Weights of a small transformer language model.
Size: 9 layers, width 384, 12 heads of 32, MLP 1536 GELU, vocabulary 8192, 19.1M parameters.
Each number is 50 + 15 x the weight over the matrix's rms, rounded and kept within 0 to 99. Layers, rows and columns count from 0.

# k: layer 4 attention key, 384x384, rms 0.0579, rows 339-351, columns 0-127
# q: layer 4 attention query, 384x384, rms 0.0577, rows 340-351, columns 0-127
# v: layer 4 attention value, 384x384, rms 0.0625, rows 320-334, columns 0-127
# o: layer 4 attention output (transposed), 384x384, rms 0.0607, rows 320-333, columns 0-127
k339:56 54 48 34 19 45 39 41 58 47 37 50 59 45 46 40 45 43 70 32 44 62 47 55 63 48 57 64 78 38 33 69 60 67 40 15 55 48 38 57 69 41 34 65 25 52 69 90 54 58 31 58 53 62 77 30 23 54 60 48 77 58 50 26 55 46 40 42 54 21 52 51 32 32 53 44 43 38 75 44 63 58 42 64 54 74 66 38 52 47 73 60 58 55 50 35 57 83 42 47 51 47 44 48 34 44 41 47 49 47 69 49 16 58 64 50 61 53 45 52 60 20 37 45 68 40 49 57
q340:61 53 56 53 42 51 57 78 33 58 43 39 33 32 84 40 67 78 42 48 58 50 59 44 39 52 55 58 57 51 29 20 59 49 55 46 56 80 46 44 32 67 78 49 54 79 70 56 48 36 64 79 43 58 46 20 08 64 51 41 30 31 49 72 49 85 48 47 39 67 56 71 53 58 74 43 29 71 57 65 58 39 22 66 62 52 37 46 28 35 40 80 32 42 65 83 59 58 43 67 54 53 55 62 75 55 73 59 51 04 49 29 75 50 55 38 49 61 71 42 49 49 52 31 48 25 46 61
k340:46 53 17 52 83 58 69 42 54 47 57 46 41 82 49 58 61 48 51 68 61 74 83 22 47 55 31 43 65 53 37 64 60 28 69 55 37 59 44 52 41 55 57 51 31 25 53 53 56 27 37 36 61 68 58 42 38 75 48 43 33 48 52 39 63 40 33 38 74 77 52 22 54 38 12 72 53 40 38 49 55 43 47 31 32 56 29 17 49 52 74 52 34 29 42 38 44 47 52 45 59 74 48 36 83 63 40 66 79 42 33 35 78 49 39 51 51 35 63 57 64 46 66 49 55 76 30 53
q341:45 51 53 53 71 23 64 44 81 63 49 46 53 45 47 49 47 55 46 67 60 50 61 53 56 76 61 41 35 49 29 62 36 50 68 68 14 36 49 61 41 64 56 61 30 55 44 48 28 73 45 70 30 67 61 69 74 52 76 57 32 45 46 43 48 46 86 70 55 42 39 13 39 43 53 63 43 48 75 21 28 24 65 45 31 42 35 62 44 29 51 36 54 67 23 60 54 47 51 84 59 30 60 48 18 53 30 45 43 34 61 43 60 18 32 51 66 38 83 31 75 74 58 75 74 56 48 45
k341:52 52 28 27 40 61 40 44 44 66 32 44 56 56 45 42 44 51 69 63 55 53 45 34 73 46 69 36 41 28 42 51 37 32 42 35 55 60 43 44 77 92 48 54 38 56 68 54 28 42 47 45 13 76 32 42 49 59 31 54 60 55 71 60 31 64 55 46 65 78 48 46 58 40 62 97 41 43 71 35 23 44 30 72 25 43 61 41 67 42 37 79 58 59 32 74 50 53 55 24 62 56 47 75 67 53 26 69 59 71 56 66 51 47 48 73 82 37 28 39 71 64 47 62 58 64 67 32
q342:79 30 61 71 41 59 48 44 58 50 23 71 68 42 40 64 39 54 29 43 40 50 70 36 65 41 40 51 47 64 39 51 02 45 54 60 65 57 34 40 28 67 42 34 43 55 27 21 35 66 70 63 59 59 49 48 63 33 50 58 56 66 72 55 66 28 56 73 58 62 30 50 71 69 64 45 46 48 37 41 47 32 45 59 58 49 56 76 58 52 51 68 71 41 52 25 33 76 38 69 50 58 20 64 49 47 39 41 48 58 43 76 50 54 59 63 56 38 40 75 82 51 61 51 43 35 45 62
k342:59 25 48 61 19 60 51 59 68 37 58 67 77 40 53 50 52 49 16 54 54 58 79 72 31 61 40 44 52 65 53 77 44 54 18 43 30 39 29 44 47 50 56 43 55 61 45 44 55 34 47 55 77 33 53 58 54 30 38 66 69 57 70 64 69 32 59 86 61 70 48 77 46 62 19 91 51 39 82 45 79 40 36 41 74 51 39 52 47 51 59 64 83 37 26 36 47 55 36 87 67 40 57 50 55 43 51 55 24 63 71 43 41 35 30 57 66 31 56 48 34 32 48 60 18 47 54 53
q343:66 53 53 42 74 40 51 58 51 72 46 59 43 53 36 63 42 64 44 51 45 46 50 61 21 57 29 42 57 32 32 57 51 31 45 43 44 52 45 55 42 36 78 62 76 43 53 76 78 50 58 44 67 52 66 54 46 42 40 55 58 54 71 63 41 38 17 50 56 45 56 51 56 30 62 42 42 56 34 82 38 57 60 44 39 44 54 47 55 39 66 35 46 42 54 21 19 74 66 50 60 48 55 39 67 59 53 15 40 67 23 44 35 73 47 22 50 30 61 34 76 30 59 31 58 53 51 64
k343:75 44 36 44 37 65 47 69 56 41 60 56 48 47 69 63 62 37 41 45 55 57 44 45 41 34 48 29 80 51 22 44 27 37 27 27 50 33 42 67 44 12 55 74 43 42 44 45 69 42 54 28 66 52 23 30 31 56 48 49 46 53 72 65 37 68 61 25 84 86 57 45 32 56 46 44 68 51 73 64 39 31 60 54 51 74 28 31 63 47 58 99 42 16 41 53 74 49 39 41 41 37 45 35 57 44 79 49 46 27 28 66 59 23 57 55 60 47 57 40 32 56 41 51 59 61 46 35
q344:52 52 80 61 67 21 37 50 21 40 08 59 43 28 24 51 38 59 14 38 25 71 48 62 25 59 64 53 63 42 32 58 35 49 26 38 51 36 53 63 30 64 52 66 47 35 33 24 53 50 50 37 45 46 51 43 62 52 56 66 48 31 66 40 67 68 32 49 56 49 48 38 61 51 44 42 16 53 55 43 28 62 70 68 65 71 54 34 71 34 40 64 41 56 37 45 59 45 43 35 73 50 40 70 57 65 60 40 92 55 30 51 66 74 44 62 53 33 52 30 66 66 46 61 53 37 47 75
k344:39 33 56 34 50 32 53 46 46 29 49 62 77 53 57 71 73 42 46 61 56 81 52 35 54 33 58 64 45 17 47 26 49 46 50 62 34 45 46 60 41 50 36 59 43 59 58 70 84 52 32 49 43 60 38 45 46 24 34 56 43 37 39 56 50 50 77 45 60 54 48 73 67 45 52 76 52 38 61 71 42 43 51 58 65 70 49 43 50 31 66 41 40 53 57 62 82 56 27 46 32 48 50 72 56 46 52 50 67 39 68 53 40 53 71 42 38 28 56 56 58 54 56 63 36 69 58 66
q345:23 62 47 49 34 51 21 46 61 61 36 37 52 65 56 50 52 40 54 80 73 70 58 58 52 67 43 19 56 49 31 56 41 40 20 45 83 71 24 42 45 32 67 61 45 42 35 41 48 49 39 65 44 36 37 77 51 30 41 70 92 56 47 83 63 45 50 82 53 39 51 54 51 28 54 50 41 52 52 48 34 39 57 39 50 46 32 40 49 40 29 32 62 67 51 67 34 39 20 40 39 63 28 53 59 72 49 58 62 62 42 40 44 63 62 42 61 47 26 87 36 57 30 46 33 56 72 53
k345:56 51 65 28 66 68 83 48 28 48 26 60 56 60 44 54 61 64 46 47 52 32 60 76 24 33 53 58 59 92 56 76 35 62 69 27 84 64 50 26 88 46 51 32 35 30 62 52 27 22 74 16 60 56 48 51 66 61 56 65 64 31 51 79 39 53 49 53 43 51 36 52 56 68 39 54 24 44 68 62 49 16 70 28 34 52 45 64 43 56 76 42 39 46 37 43 97 43 62 59 45 39 54 12 32 71 30 62 54 71 70 43 55 39 34 31 48 60 66 66 52 38 44 67 53 54 64 54
q346:20 50 28 47 43 56 72 61 51 63 38 59 58 73 49 42 33 73 42 67 76 43 43 45 62 55 70 66 49 78 44 56 71 26 49 48 44 39 58 75 47 28 57 49 21 49 41 48 57 25 53 81 55 43 40 70 40 75 55 68 70 39 55 33 47 57 43 46 57 50 37 70 17 33 57 59 35 37 76 30 35 53 41 59 60 29 36 69 57 46 31 29 32 37 53 60 27 57 39 56 57 43 46 30 66 60 51 57 57 16 53 38 52 52 63 41 38 21 50 56 42 60 44 54 58 59 41 45
k346:49 73 59 39 58 23 59 55 42 54 42 80 42 47 48 47 45 34 45 48 40 44 63 32 47 30 34 46 48 72 52 47 57 54 52 50 74 60 51 35 43 39 35 51 64 54 82 43 42 43 64 57 50 43 25 58 42 54 60 43 48 32 59 48 51 59 54 28 40 79 41 43 26 54 30 28 19 49 51 19 38 45 54 59 52 59 33 53 32 69 56 42 60 63 75 46 35 73 34 43 24 49 49 50 42 95 53 57 72 71 17 44 15 57 42 46 64 57 39 47 17 35 62 34 42 79 39 69
q347:53 65 48 78 45 58 40 32 65 44 52 31 53 54 53 74 63 33 67 30 35 43 38 41 30 56 33 51 59 57 65 59 50 49 40 72 69 34 53 37 38 65 62 50 56 57 71 58 44 45 46 29 51 67 41 30 56 58 67 41 42 82 43 37 72 31 59 77 53 44 39 32 70 66 46 28 33 41 59 54 48 69 37 69 43 52 67 81 38 53 51 50 52 47 50 39 73 25 35 23 41 60 27 63 47 54 45 50 49 61 05 46 27 55 46 59 40 36 54 58 22 17 56 43 51 60 21 34
k347:52 44 67 47 70 47 68 53 74 44 26 32 60 61 71 23 62 66 73 52 45 39 51 32 40 52 60 25 47 43 52 33 57 70 79 34 59 42 55 47 39 66 47 40 52 57 45 62 64 36 31 18 63 55 56 15 43 60 58 40 33 61 58 99 49 58 11 66 50 70 50 60 53 53 30 13 43 57 33 36 57 58 48 42 42 70 52 50 53 52 43 33 43 55 33 76 76 33 34 45 74 47 28 36 45 56 38 40 72 56 68 12 58 62 26 47 69 42 82 24 41 65 31 61 52 50 55 86
q348:24 30 47 59 34 49 06 33 28 68 18 32 31 49 49 68 49 52 30 62 36 69 42 20 71 75 59 33 62 42 41 45 59 55 50 59 58 39 63 44 45 57 59 59 41 50 55 63 59 49 67 33 48 45 38 52 90 41 34 78 58 43 53 65 47 60 55 41 30 54 47 23 54 46 49 30 44 65 38 30 81 42 27 54 84 74 59 62 47 43 55 61 33 55 38 52 29 68 51 58 63 67 61 72 91 38 66 48 17 25 56 23 52 45 56 42 47 64 38 33 29 71 39 04 49 43 40 40
k348:47 32 29 58 77 58 38 30 75 40 46 75 53 72 21 75 61 30 45 38 27 54 31 26 58 74 46 38 31 55 44 51 78 64 51 36 38 23 90 18 37 63 69 31 67 63 55 42 75 60 42 40 57 49 65 40 69 27 41 75 47 36 75 56 35 53 41 43 57 57 35 48 49 70 17 61 41 55 51 54 62 31 44 65 47 40 72 63 49 51 44 59 45 56 30 47 51 46 37 65 48 67 35 51 65 42 57 48 79 71 47 59 48 71 32 10 51 32 34 44 22 55 47 39 03 29 41 57
q349:71 38 51 29 19 65 22 65 53 38 67 74 86 51 52 14 51 56 50 38 58 55 56 60 43 42 58 42 20 33 54 50 51 22 55 41 56 60 54 44 42 29 18 59 47 71 55 43 26 33 50 63 37 70 37 64 61 26 38 59 61 64 37 31 62 28 44 28 71 35 34 71 61 35 70 55 58 50 51 41 46 21 45 30 28 33 45 47 41 45 48 45 62 51 26 61 63 63 25 45 73 38 66 38 43 57 35 39 46 62 47 52 37 61 56 52 80 54 67 64 58 36 70 66 20 73 46 64
k349:59 23 57 67 15 32 11 30 66 45 57 57 78 41 40 43 61 78 58 12 41 40 50 55 50 63 41 65 36 52 54 30 56 59 35 49 56 35 69 43 63 00 37 52 81 67 62 54 24 32 50 48 09 39 44 66 65 35 84 51 41 33 39 50 63 48 81 15 56 21 54 58 59 52 61 42 55 69 53 54 49 28 62 70 43 98 26 44 60 59 42 37 53 67 60 65 61 46 48 63 76 44 74 34 13 36 39 63 46 08 16 52 50 42 53 51 65 63 86 48 51 59 52 19 35 60 62 72
q350:60 34 49 68 62 51 51 03 49 50 33 31 71 48 21 31 72 39 54 15 39 52 45 49 56 56 71 33 01 71 49 53 23 31 55 59 34 55 44 36 67 45 55 38 66 59 57 55 48 56 45 35 59 63 60 36 49 63 39 23 46 40 84 51 54 72 44 39 65 48 50 70 57 43 34 61 39 34 43 59 52 47 44 31 66 42 44 50 34 51 41 65 50 54 57 55 67 51 58 37 33 61 59 44 40 52 87 82 32 35 49 48 48 80 62 47 58 76 50 51 34 65 43 42 53 28 26 49
k350:59 41 22 46 37 59 22 79 44 45 42 48 46 70 34 65 52 82 55 46 38 33 35 42 49 50 63 36 42 62 65 33 44 53 58 83 58 52 83 58 43 63 47 86 62 62 53 40 47 51 74 43 83 31 52 20 50 62 52 43 55 44 68 44 59 57 47 74 53 48 49 69 48 45 31 51 25 38 66 28 66 42 40 77 27 36 56 26 39 61 68 54 02 43 25 50 86 28 42 64 33 41 50 34 43 39 53 80 57 54 37 40 43 58 62 36 99 70 40 50 42 71 20 68 29 26 58 52
q351:54 70 60 45 23 57 52 51 48 62 57 44 45 67 59 36 50 38 54 43 66 52 55 57 51 52 58 86 36 57 65 64 50 22 36 70 74 69 67 54 28 31 63 47 43 66 41 64 44 28 83 64 44 47 52 40 39 25 92 42 52 49 45 78 12 71 49 47 61 33 53 72 30 20 37 38 38 35 30 39 71 30 32 65 29 46 51 48 47 41 30 34 47 40 38 52 64 59 78 40 63 90 47 39 52 61 71 53 61 62 59 45 60 59 39 20 45 36 55 59 53 48 80 44 34 54 26 30
k351:31 45 53 85 66 54 45 68 56 46 52 50 43 45 36 57 59 98 71 36 93 17 64 41 20 33 43 54 54 76 54 39 75 43 21 46 66 42 61 30 74 27 43 40 24 43 68 46 42 27 49 25 71 38 36 37 77 35 48 71 29 38 81 55 54 79 37 24 60 50 36 47 59 67 33 89 55 75 51 47 40 31 54 48 49 50 58 43 40 44 43 53 18 57 16 82 43 62 46 30 49 51 39 75 57 64 40 42 46 45 38 83 73 40 42 46 52 52 78 59 27 71 74 34 32 60 39 57
v320:22 43 66 60 37 66 45 37 67 75 49 45 35 17 45 33 57 57 48 72 48 62 44 43 44 55 31 61 52 54 45 32 62 51 65 48 35 43 56 39 42 51 58 30 56 40 44 45 57 36 56 56 88 36 58 37 51 35 56 20 73 52 37 51 63 38 53 39 74 55 41 50 50 35 46 55 35 59 67 46 30 54 42 43 32 62 39 50 48 44 58 59 60 48 52 56 33 31 51 55 56 62 68 63 35 32 41 59 61 61 47 37 47 63 67 54 55 46 39 30 24 65 64 58 47 39 62 48
o320:79 40 50 50 39 59 80 43 28 46 54 63 16 77 64 83 44 66 45 38 44 43 46 83 35 58 58 39 40 48 46 72 50 51 57 47 59 63 70 54 39 41 71 69 36 48 44 52 53 63 62 43 33 73 58 61 74 50 16 33 67 64 68 68 52 38 63 66 54 54 54 53 57 75 51 48 62 44 40 44 58 39 47 52 48 57 33 33 43 67 41 42 35 61 55 35 47 61 51 50 55 49 33 41 64 80 33 37 62 69 58 43 43 46 49 40 63 59 66 79 58 47 64 44 36 46 55 22
v321:68 80 47 51 51 59 25 37 53 58 30 61 65 45 48 80 42 68 40 60 43 60 50 54 57 62 74 48 47 48 48 26 41 60 41 54 53 39 38 64 36 68 43 62 43 40 57 65 52 49 80 55 48 58 26 40 55 59 57 54 75 79 40 74 36 51 32 58 07 10 32 35 54 69 58 48 42 56 42 34 41 52 43 65 52 57 42 46 61 60 67 73 55 50 13 67 67 49 61 44 45 37 68 68 45 53 46 45 29 87 55 41 51 49 59 56 50 49 28 55 52 64 71 44 47 26 41 28
o321:33 53 28 24 38 24 57 53 17 47 29 64 31 49 34 20 63 61 68 04 50 57 71 36 49 32 60 53 64 47 60 74 37 35 53 49 69 50 45 50 59 20 54 37 57 35 67 43 30 43 35 42 79 39 53 53 64 61 65 41 52 42 44 39 61 79 47 41 55 57 67 56 44 59 65 59 54 29 78 46 49 32 69 07 44 39 46 53 26 25 54 55 53 34 55 51 46 47 35 24 52 33 50 53 50 72 60 47 38 40 50 48 58 35 74 52 38 92 62 48 30 56 40 62 49 51 66 37
v322:16 34 30 32 53 51 54 57 44 44 54 77 50 55 46 61 39 41 48 54 62 50 29 38 45 18 48 44 42 36 72 53 57 63 48 58 64 50 46 45 76 24 69 35 65 34 56 42 62 65 53 44 54 37 37 56 35 56 51 38 73 42 30 63 43 62 33 49 59 43 34 21 46 52 48 55 56 30 34 55 39 41 71 49 47 66 40 69 70 60 47 66 66 37 49 35 81 44 54 40 52 62 36 36 56 25 53 37 61 39 63 48 59 58 45 58 40 65 63 44 63 43 49 46 55 60 47 73
o322:58 63 36 60 64 75 53 20 49 71 48 41 71 38 76 75 42 53 47 99 88 51 71 51 78 41 53 45 30 49 41 59 29 42 56 67 39 53 57 58 46 88 39 72 63 59 48 59 38 55 51 73 58 63 45 33 45 56 68 40 49 36 46 59 47 42 44 45 72 58 55 68 60 50 56 39 72 60 55 54 63 62 47 39 43 24 54 48 46 52 33 33 50 61 51 44 67 52 54 28 60 45 46 36 35 40 47 54 44 44 44 47 28 50 54 57 60 45 45 55 67 69 37 59 23 46 52 22
v323:74 60 56 31 48 38 63 56 21 48 37 39 50 53 33 55 55 59 42 57 52 75 43 41 56 64 29 40 66 32 31 50 63 43 85 41 71 62 42 64 45 73 72 57 41 42 53 48 75 28 48 37 44 59 47 60 31 46 26 46 53 35 81 59 42 27 46 26 44 62 54 60 37 84 58 60 38 43 53 50 58 42 48 30 56 37 52 58 65 74 58 22 41 31 37 56 55 36 67 12 47 55 56 66 71 46 68 54 66 62 42 59 65 37 21 53 61 25 41 04 61 31 27 49 27 57 39 75
o323:56 47 42 59 53 80 35 57 33 68 40 59 28 50 45 32 41 37 42 45 35 40 45 46 60 52 64 50 31 68 57 32 93 34 45 55 29 36 43 46 66 46 56 38 19 56 44 54 67 38 67 55 46 64 48 35 64 42 63 35 57 47 45 49 62 57 54 58 60 52 47 58 40 52 39 50 87 40 47 50 44 43 18 72 40 72 41 40 59 32 54 67 49 42 73 59 66 32 53 86 37 28 57 34 45 55 68 37 41 24 74 38 24 50 62 47 36 58 31 54 40 66 99 61 58 29 44 31
v324:64 54 47 52 36 47 46 57 39 79 72 58 61 54 98 51 55 72 72 60 50 64 37 68 52 41 72 55 42 53 57 63 44 28 56 31 62 49 68 49 66 44 74 24 47 26 46 42 35 60 30 61 39 45 41 29 51 63 56 68 43 39 39 40 33 54 83 39 54 55 53 35 58 78 61 51 57 47 64 48 56 28 61 56 52 53 66 47 17 73 60 56 51 55 59 69 48 32 72 69 69 57 45 73 63 64 58 38 60 85 38 42 62 43 34 85 24 31 23 30 51 42 53 61 46 62 66 60
o324:68 44 39 52 65 54 45 56 45 59 54 54 33 36 54 56 39 42 40 34 50 37 39 20 45 49 40 64 47 56 43 40 63 20 34 48 53 33 58 53 17 81 39 56 60 26 47 50 44 55 56 60 56 46 57 58 58 45 39 50 44 57 74 65 34 57 64 51 52 24 57 35 52 68 42 62 47 47 25 56 64 49 47 46 29 58 65 55 77 57 39 70 61 67 50 76 62 64 56 43 84 51 52 18 40 40 26 61 57 41 55 62 49 38 50 53 47 46 42 54 47 47 63 54 35 48 30 54
v325:69 56 43 21 50 38 33 42 50 58 38 48 54 66 55 74 77 53 36 47 27 73 48 61 34 21 38 50 59 48 51 74 99 82 48 34 59 36 47 54 30 49 67 40 20 27 62 54 38 29 63 31 59 21 44 49 40 43 63 56 53 51 48 57 56 36 47 45 45 73 57 20 45 49 21 28 34 44 23 51 47 52 39 51 69 37 54 50 55 43 55 54 43 38 74 65 31 49 45 94 48 83 43 35 59 48 46 51 40 55 53 48 44 38 67 40 45 43 60 59 50 54 68 54 36 41 62 65
o325:49 57 62 57 46 38 40 69 31 78 37 48 40 58 61 49 24 42 41 53 40 32 75 77 56 59 53 44 39 25 38 35 57 25 32 52 35 87 53 23 57 51 35 56 46 44 39 65 44 59 44 64 50 40 70 36 77 37 39 40 47 34 48 74 67 17 67 49 44 55 50 64 61 51 47 63 52 82 58 46 33 56 35 64 48 39 49 53 56 45 67 53 57 57 40 51 61 38 57 29 56 53 69 77 33 52 27 26 45 60 50 51 42 48 24 53 35 66 32 93 59 77 48 45 44 39 43 52
v326:48 47 55 46 33 37 46 70 51 73 74 67 65 54 48 44 45 77 38 60 18 38 59 41 62 53 71 34 36 68 22 24 76 76 54 54 66 62 63 38 29 53 43 74 54 54 40 37 42 55 33 45 66 60 54 67 61 53 62 44 38 57 57 49 31 47 68 44 38 34 31 38 62 32 51 40 47 36 32 74 50 52 52 70 57 52 59 61 52 30 41 56 35 41 48 60 63 34 40 67 71 41 61 51 74 58 21 47 59 57 32 52 38 59 47 27 63 46 60 33 44 37 62 63 51 13 83 53
o326:56 38 71 39 48 55 32 44 61 44 38 36 35 68 13 65 70 35 32 32 46 48 55 71 77 61 44 50 39 31 57 51 43 38 66 50 70 42 25 29 51 39 48 37 43 40 61 70 47 27 45 62 27 59 40 46 89 38 71 67 18 65 56 72 36 48 37 51 86 45 73 38 53 57 41 61 34 70 05 54 08 65 54 45 50 47 65 59 46 46 45 52 60 51 71 68 64 53 61 44 54 55 61 53 24 46 38 63 50 58 31 70 52 63 32 52 19 32 52 72 70 63 19 50 37 45 55 34
v327:66 50 32 42 60 42 64 77 21 28 58 55 25 36 29 26 71 31 69 46 54 63 44 62 62 64 55 55 35 48 33 53 34 59 57 40 39 63 61 51 62 58 66 50 25 61 65 51 21 50 42 68 15 45 53 14 37 58 42 17 54 41 67 54 68 56 46 46 51 45 55 37 08 52 44 35 44 53 64 48 58 47 72 70 24 62 40 54 68 58 51 81 49 56 40 51 53 54 26 59 14 59 38 66 57 38 74 52 63 58 75 38 54 34 40 32 61 63 45 72 68 54 55 43 47 66 80 22
o327:73 56 40 53 53 56 41 60 24 50 67 62 64 40 64 63 52 43 41 44 47 33 30 66 31 54 24 59 54 51 41 78 81 54 52 65 50 33 45 47 40 41 56 56 67 38 40 47 51 41 52 45 85 36 47 41 54 50 49 33 49 69 28 61 40 35 35 53 48 42 42 74 39 13 49 45 39 54 51 58 55 71 50 49 69 54 54 34 47 64 48 48 59 50 75 34 63 53 65 66 63 74 57 39 43 56 31 80 17 51 46 54 38 64 64 60 35 44 44 35 50 37 50 26 49 52 57 38
v328:71 41 60 79 52 46 44 35 81 63 54 47 49 59 57 52 32 65 56 37 31 63 56 64 58 64 55 37 54 29 24 23 49 62 54 34 64 51 18 58 32 29 45 08 63 50 21 60 53 50 58 34 46 54 56 45 55 40 53 52 62 52 58 65 49 54 39 70 23 64 18 42 59 63 44 58 66 72 47 30 57 36 43 74 62 63 28 43 54 70 59 48 63 43 58 30 48 58 40 66 43 41 27 49 47 70 69 58 54 56 45 20 54 50 64 29 74 48 30 84 44 55 49 70 68 63 61 41
o328:31 77 32 33 60 37 62 39 16 21 30 83 35 71 52 42 46 63 68 40 66 45 47 47 63 54 47 56 59 41 65 55 73 21 36 39 48 85 53 49 79 42 38 72 46 49 32 66 58 46 47 54 36 33 58 60 43 37 50 54 66 64 59 49 60 43 71 43 55 55 83 60 57 52 69 47 20 46 29 64 54 72 55 41 34 51 52 60 47 05 47 39 40 50 54 57 41 44 46 65 57 54 39 62 47 64 63 14 40 58 27 61 50 64 69 65 23 35 49 50 36 57 77 86 63 59 44 29
v329:66 53 12 55 47 57 48 37 48 59 47 35 41 51 56 36 24 43 66 46 73 27 47 67 67 61 29 52 62 65 42 35 53 44 45 56 28 31 45 79 28 48 40 60 43 56 28 25 22 48 51 70 55 31 56 51 59 83 63 65 30 45 61 68 61 33 51 53 49 46 59 59 62 59 52 27 29 70 20 53 68 40 55 56 40 42 61 47 27 58 49 34 52 37 41 49 66 49 54 46 39 44 47 48 62 60 48 53 52 58 36 59 53 32 68 32 46 60 49 57 27 41 56 56 67 50 60 65
o329:49 39 53 49 23 26 27 64 60 48 30 71 39 49 41 36 71 61 59 50 31 46 42 37 49 34 68 30 46 41 41 60 55 54 55 50 40 48 47 57 74 80 54 58 58 59 70 70 58 61 68 50 62 67 07 25 25 43 32 42 66 62 31 49 51 78 81 46 31 36 42 61 40 50 44 35 71 51 50 83 59 67 61 42 52 59 38 34 66 40 39 51 57 60 46 35 42 63 32 49 57 45 38 61 58 36 65 43 42 55 52 57 44 56 47 30 40 34 66 67 54 35 69 50 41 53 65 59
v330:70 66 43 59 39 25 17 62 56 43 50 38 28 75 67 57 33 22 60 32 26 30 75 70 21 34 42 62 42 52 60 70 58 54 61 21 70 44 40 34 66 51 54 56 44 54 44 39 67 59 76 39 26 45 53 62 44 62 53 69 35 54 63 52 53 60 66 54 51 17 36 49 36 49 61 24 55 85 47 65 51 47 55 68 19 57 66 77 66 64 57 57 43 18 63 61 30 52 30 62 83 35 33 59 51 66 52 64 83 61 51 48 41 48 38 42 35 49 33 42 30 48 34 47 71 59 42 44
o330:37 38 65 42 62 49 69 46 78 56 60 38 66 33 49 40 44 68 20 39 56 25 27 42 70 50 43 43 42 56 52 53 54 52 63 60 42 42 42 73 66 52 53 34 73 27 28 27 31 59 31 64 48 56 39 73 45 66 63 10 55 30 32 73 68 43 28 56 44 71 33 26 72 56 47 49 81 36 51 63 32 14 42 10 50 83 38 53 45 72 21 80 53 58 34 46 48 83 65 54 19 48 56 46 24 40 29 57 47 38 32 46 57 54 58 30 32 32 49 38 56 64 47 52 41 67 65 69
v331:71 59 79 62 54 13 61 56 65 52 58 25 59 36 69 42 47 60 41 58 47 26 64 63 43 42 49 58 34 47 38 28 70 27 62 55 45 65 54 72 72 54 39 45 36 43 91 36 46 35 38 58 58 35 35 48 46 42 36 64 38 30 60 38 72 28 75 64 55 25 86 54 80 37 48 53 53 60 54 55 51 66 36 47 24 49 38 42 62 30 52 58 52 43 55 76 40 40 82 48 70 66 55 52 36 43 52 50 62 37 65 38 52 57 69 15 55 59 40 55 45 60 46 38 59 61 60 59
o331:46 53 65 47 58 37 53 52 41 57 50 57 25 67 36 58 56 43 59 44 23 67 25 72 52 58 65 44 70 47 47 53 71 67 36 47 61 47 40 81 31 64 67 45 44 28 55 51 51 66 46 47 51 29 21 70 23 56 47 64 64 62 29 66 42 67 46 59 35 85 59 56 67 52 70 47 54 48 56 37 60 01 61 68 53 27 41 15 30 56 62 58 56 47 73 45 44 45 50 56 42 54 38 78 62 52 31 64 27 32 41 40 49 35 82 58 22 47 48 36 20 85 43 46 64 63 52 67
v332:28 59 62 30 49 92 44 50 50 56 44 24 66 73 63 48 45 70 38 51 54 57 53 21 31 52 77 73 80 38 50 60 61 79 37 57 57 51 50 64 39 42 38 49 43 51 40 41 70 72 36 56 50 46 41 30 43 49 47 47 56 23 36 48 41 47 65 56 41 30 43 59 54 50 52 40 42 75 50 53 52 57 35 70 58 34 59 42 39 64 54 60 80 66 30 40 58 25 56 52 44 40 50 56 42 33 51 39 37 64 44 56 21 59 37 55 40 69 83 70 41 51 51 60 39 54 34 33
o332:61 67 43 55 40 27 63 48 49 37 56 48 59 65 54 42 57 43 51 50 54 59 47 65 46 61 85 60 35 41 49 46 48 29 46 34 20 42 64 37 45 78 46 65 73 41 51 45 41 57 50 23 56 45 60 67 69 47 56 58 41 42 55 48 44 30 64 74 60 63 45 81 40 49 40 37 65 25 53 50 53 39 40 48 28 50 62 59 46 64 27 36 17 00 58 77 19 84 38 52 51 55 53 35 59 32 11 30 44 40 45 44 59 50 40 65 74 23 35 70 69 27 59 57 43 54 40 48
v333:54 42 39 77 26 48 82 62 39 40 65 39 46 37 99 45 65 60 65 37 52 55 30 45 50 57 51 40 51 68 64 37 83 41 52 10 14 33 62 58 79 36 32 55 68 52 77 45 24 56 62 69 28 49 52 65 45 43 43 72 69 61 32 22 33 43 33 44 49 36 90 54 50 36 34 60 65 69 66 53 41 60 56 59 28 50 61 32 54 42 56 47 60 46 54 41 43 62 19 58 45 66 56 45 54 64 67 44 23 58 89 64 43 62 66 39 64 41 36 39 65 42 36 39 67 31 49 41
o333:41 59 58 34 42 57 23 46 53 49 54 41 45 52 47 37 45 41 61 57 51 31 55 20 61 49 40 74 62 27 51 46 50 68 50 54 78 71 35 56 48 38 29 58 59 75 35 58 29 49 16 38 66 32 46 41 60 58 53 30 43 43 40 66 53 67 61 54 44 59 32 70 12 70 54 52 37 51 37 42 44 48 77 38 53 67 29 52 52 69 46 59 80 33 53 63 31 72 69 35 41 52 36 50 39 72 60 55 64 59 37 30 78 33 47 80 35 63 49 40 37 47 78 66 60 59 60 58
v334:47 38 73 66 55 41 51 42 39 63 34 33 24 49 14 54 46 71 38 58 46 32 53 63 47 51 44 58 77 51 34 45 58 34 30 60 54 36 38 60 59 63 64 25 54 62 50 40 41 50 67 42 31 66 64 46 56 57 65 43 55 38 36 38 45 54 65 39 50 61 62 32 47 45 41 53 38 47 54 54 70 48 38 59 11 49 44 44 16 50 31 34 65 33 51 52 47 63 45 63 62 70 22 62 30 72 66 30 17 29 36 75 36 21 61 40 54 73 74 55 59 68 55 31 57 60 51 43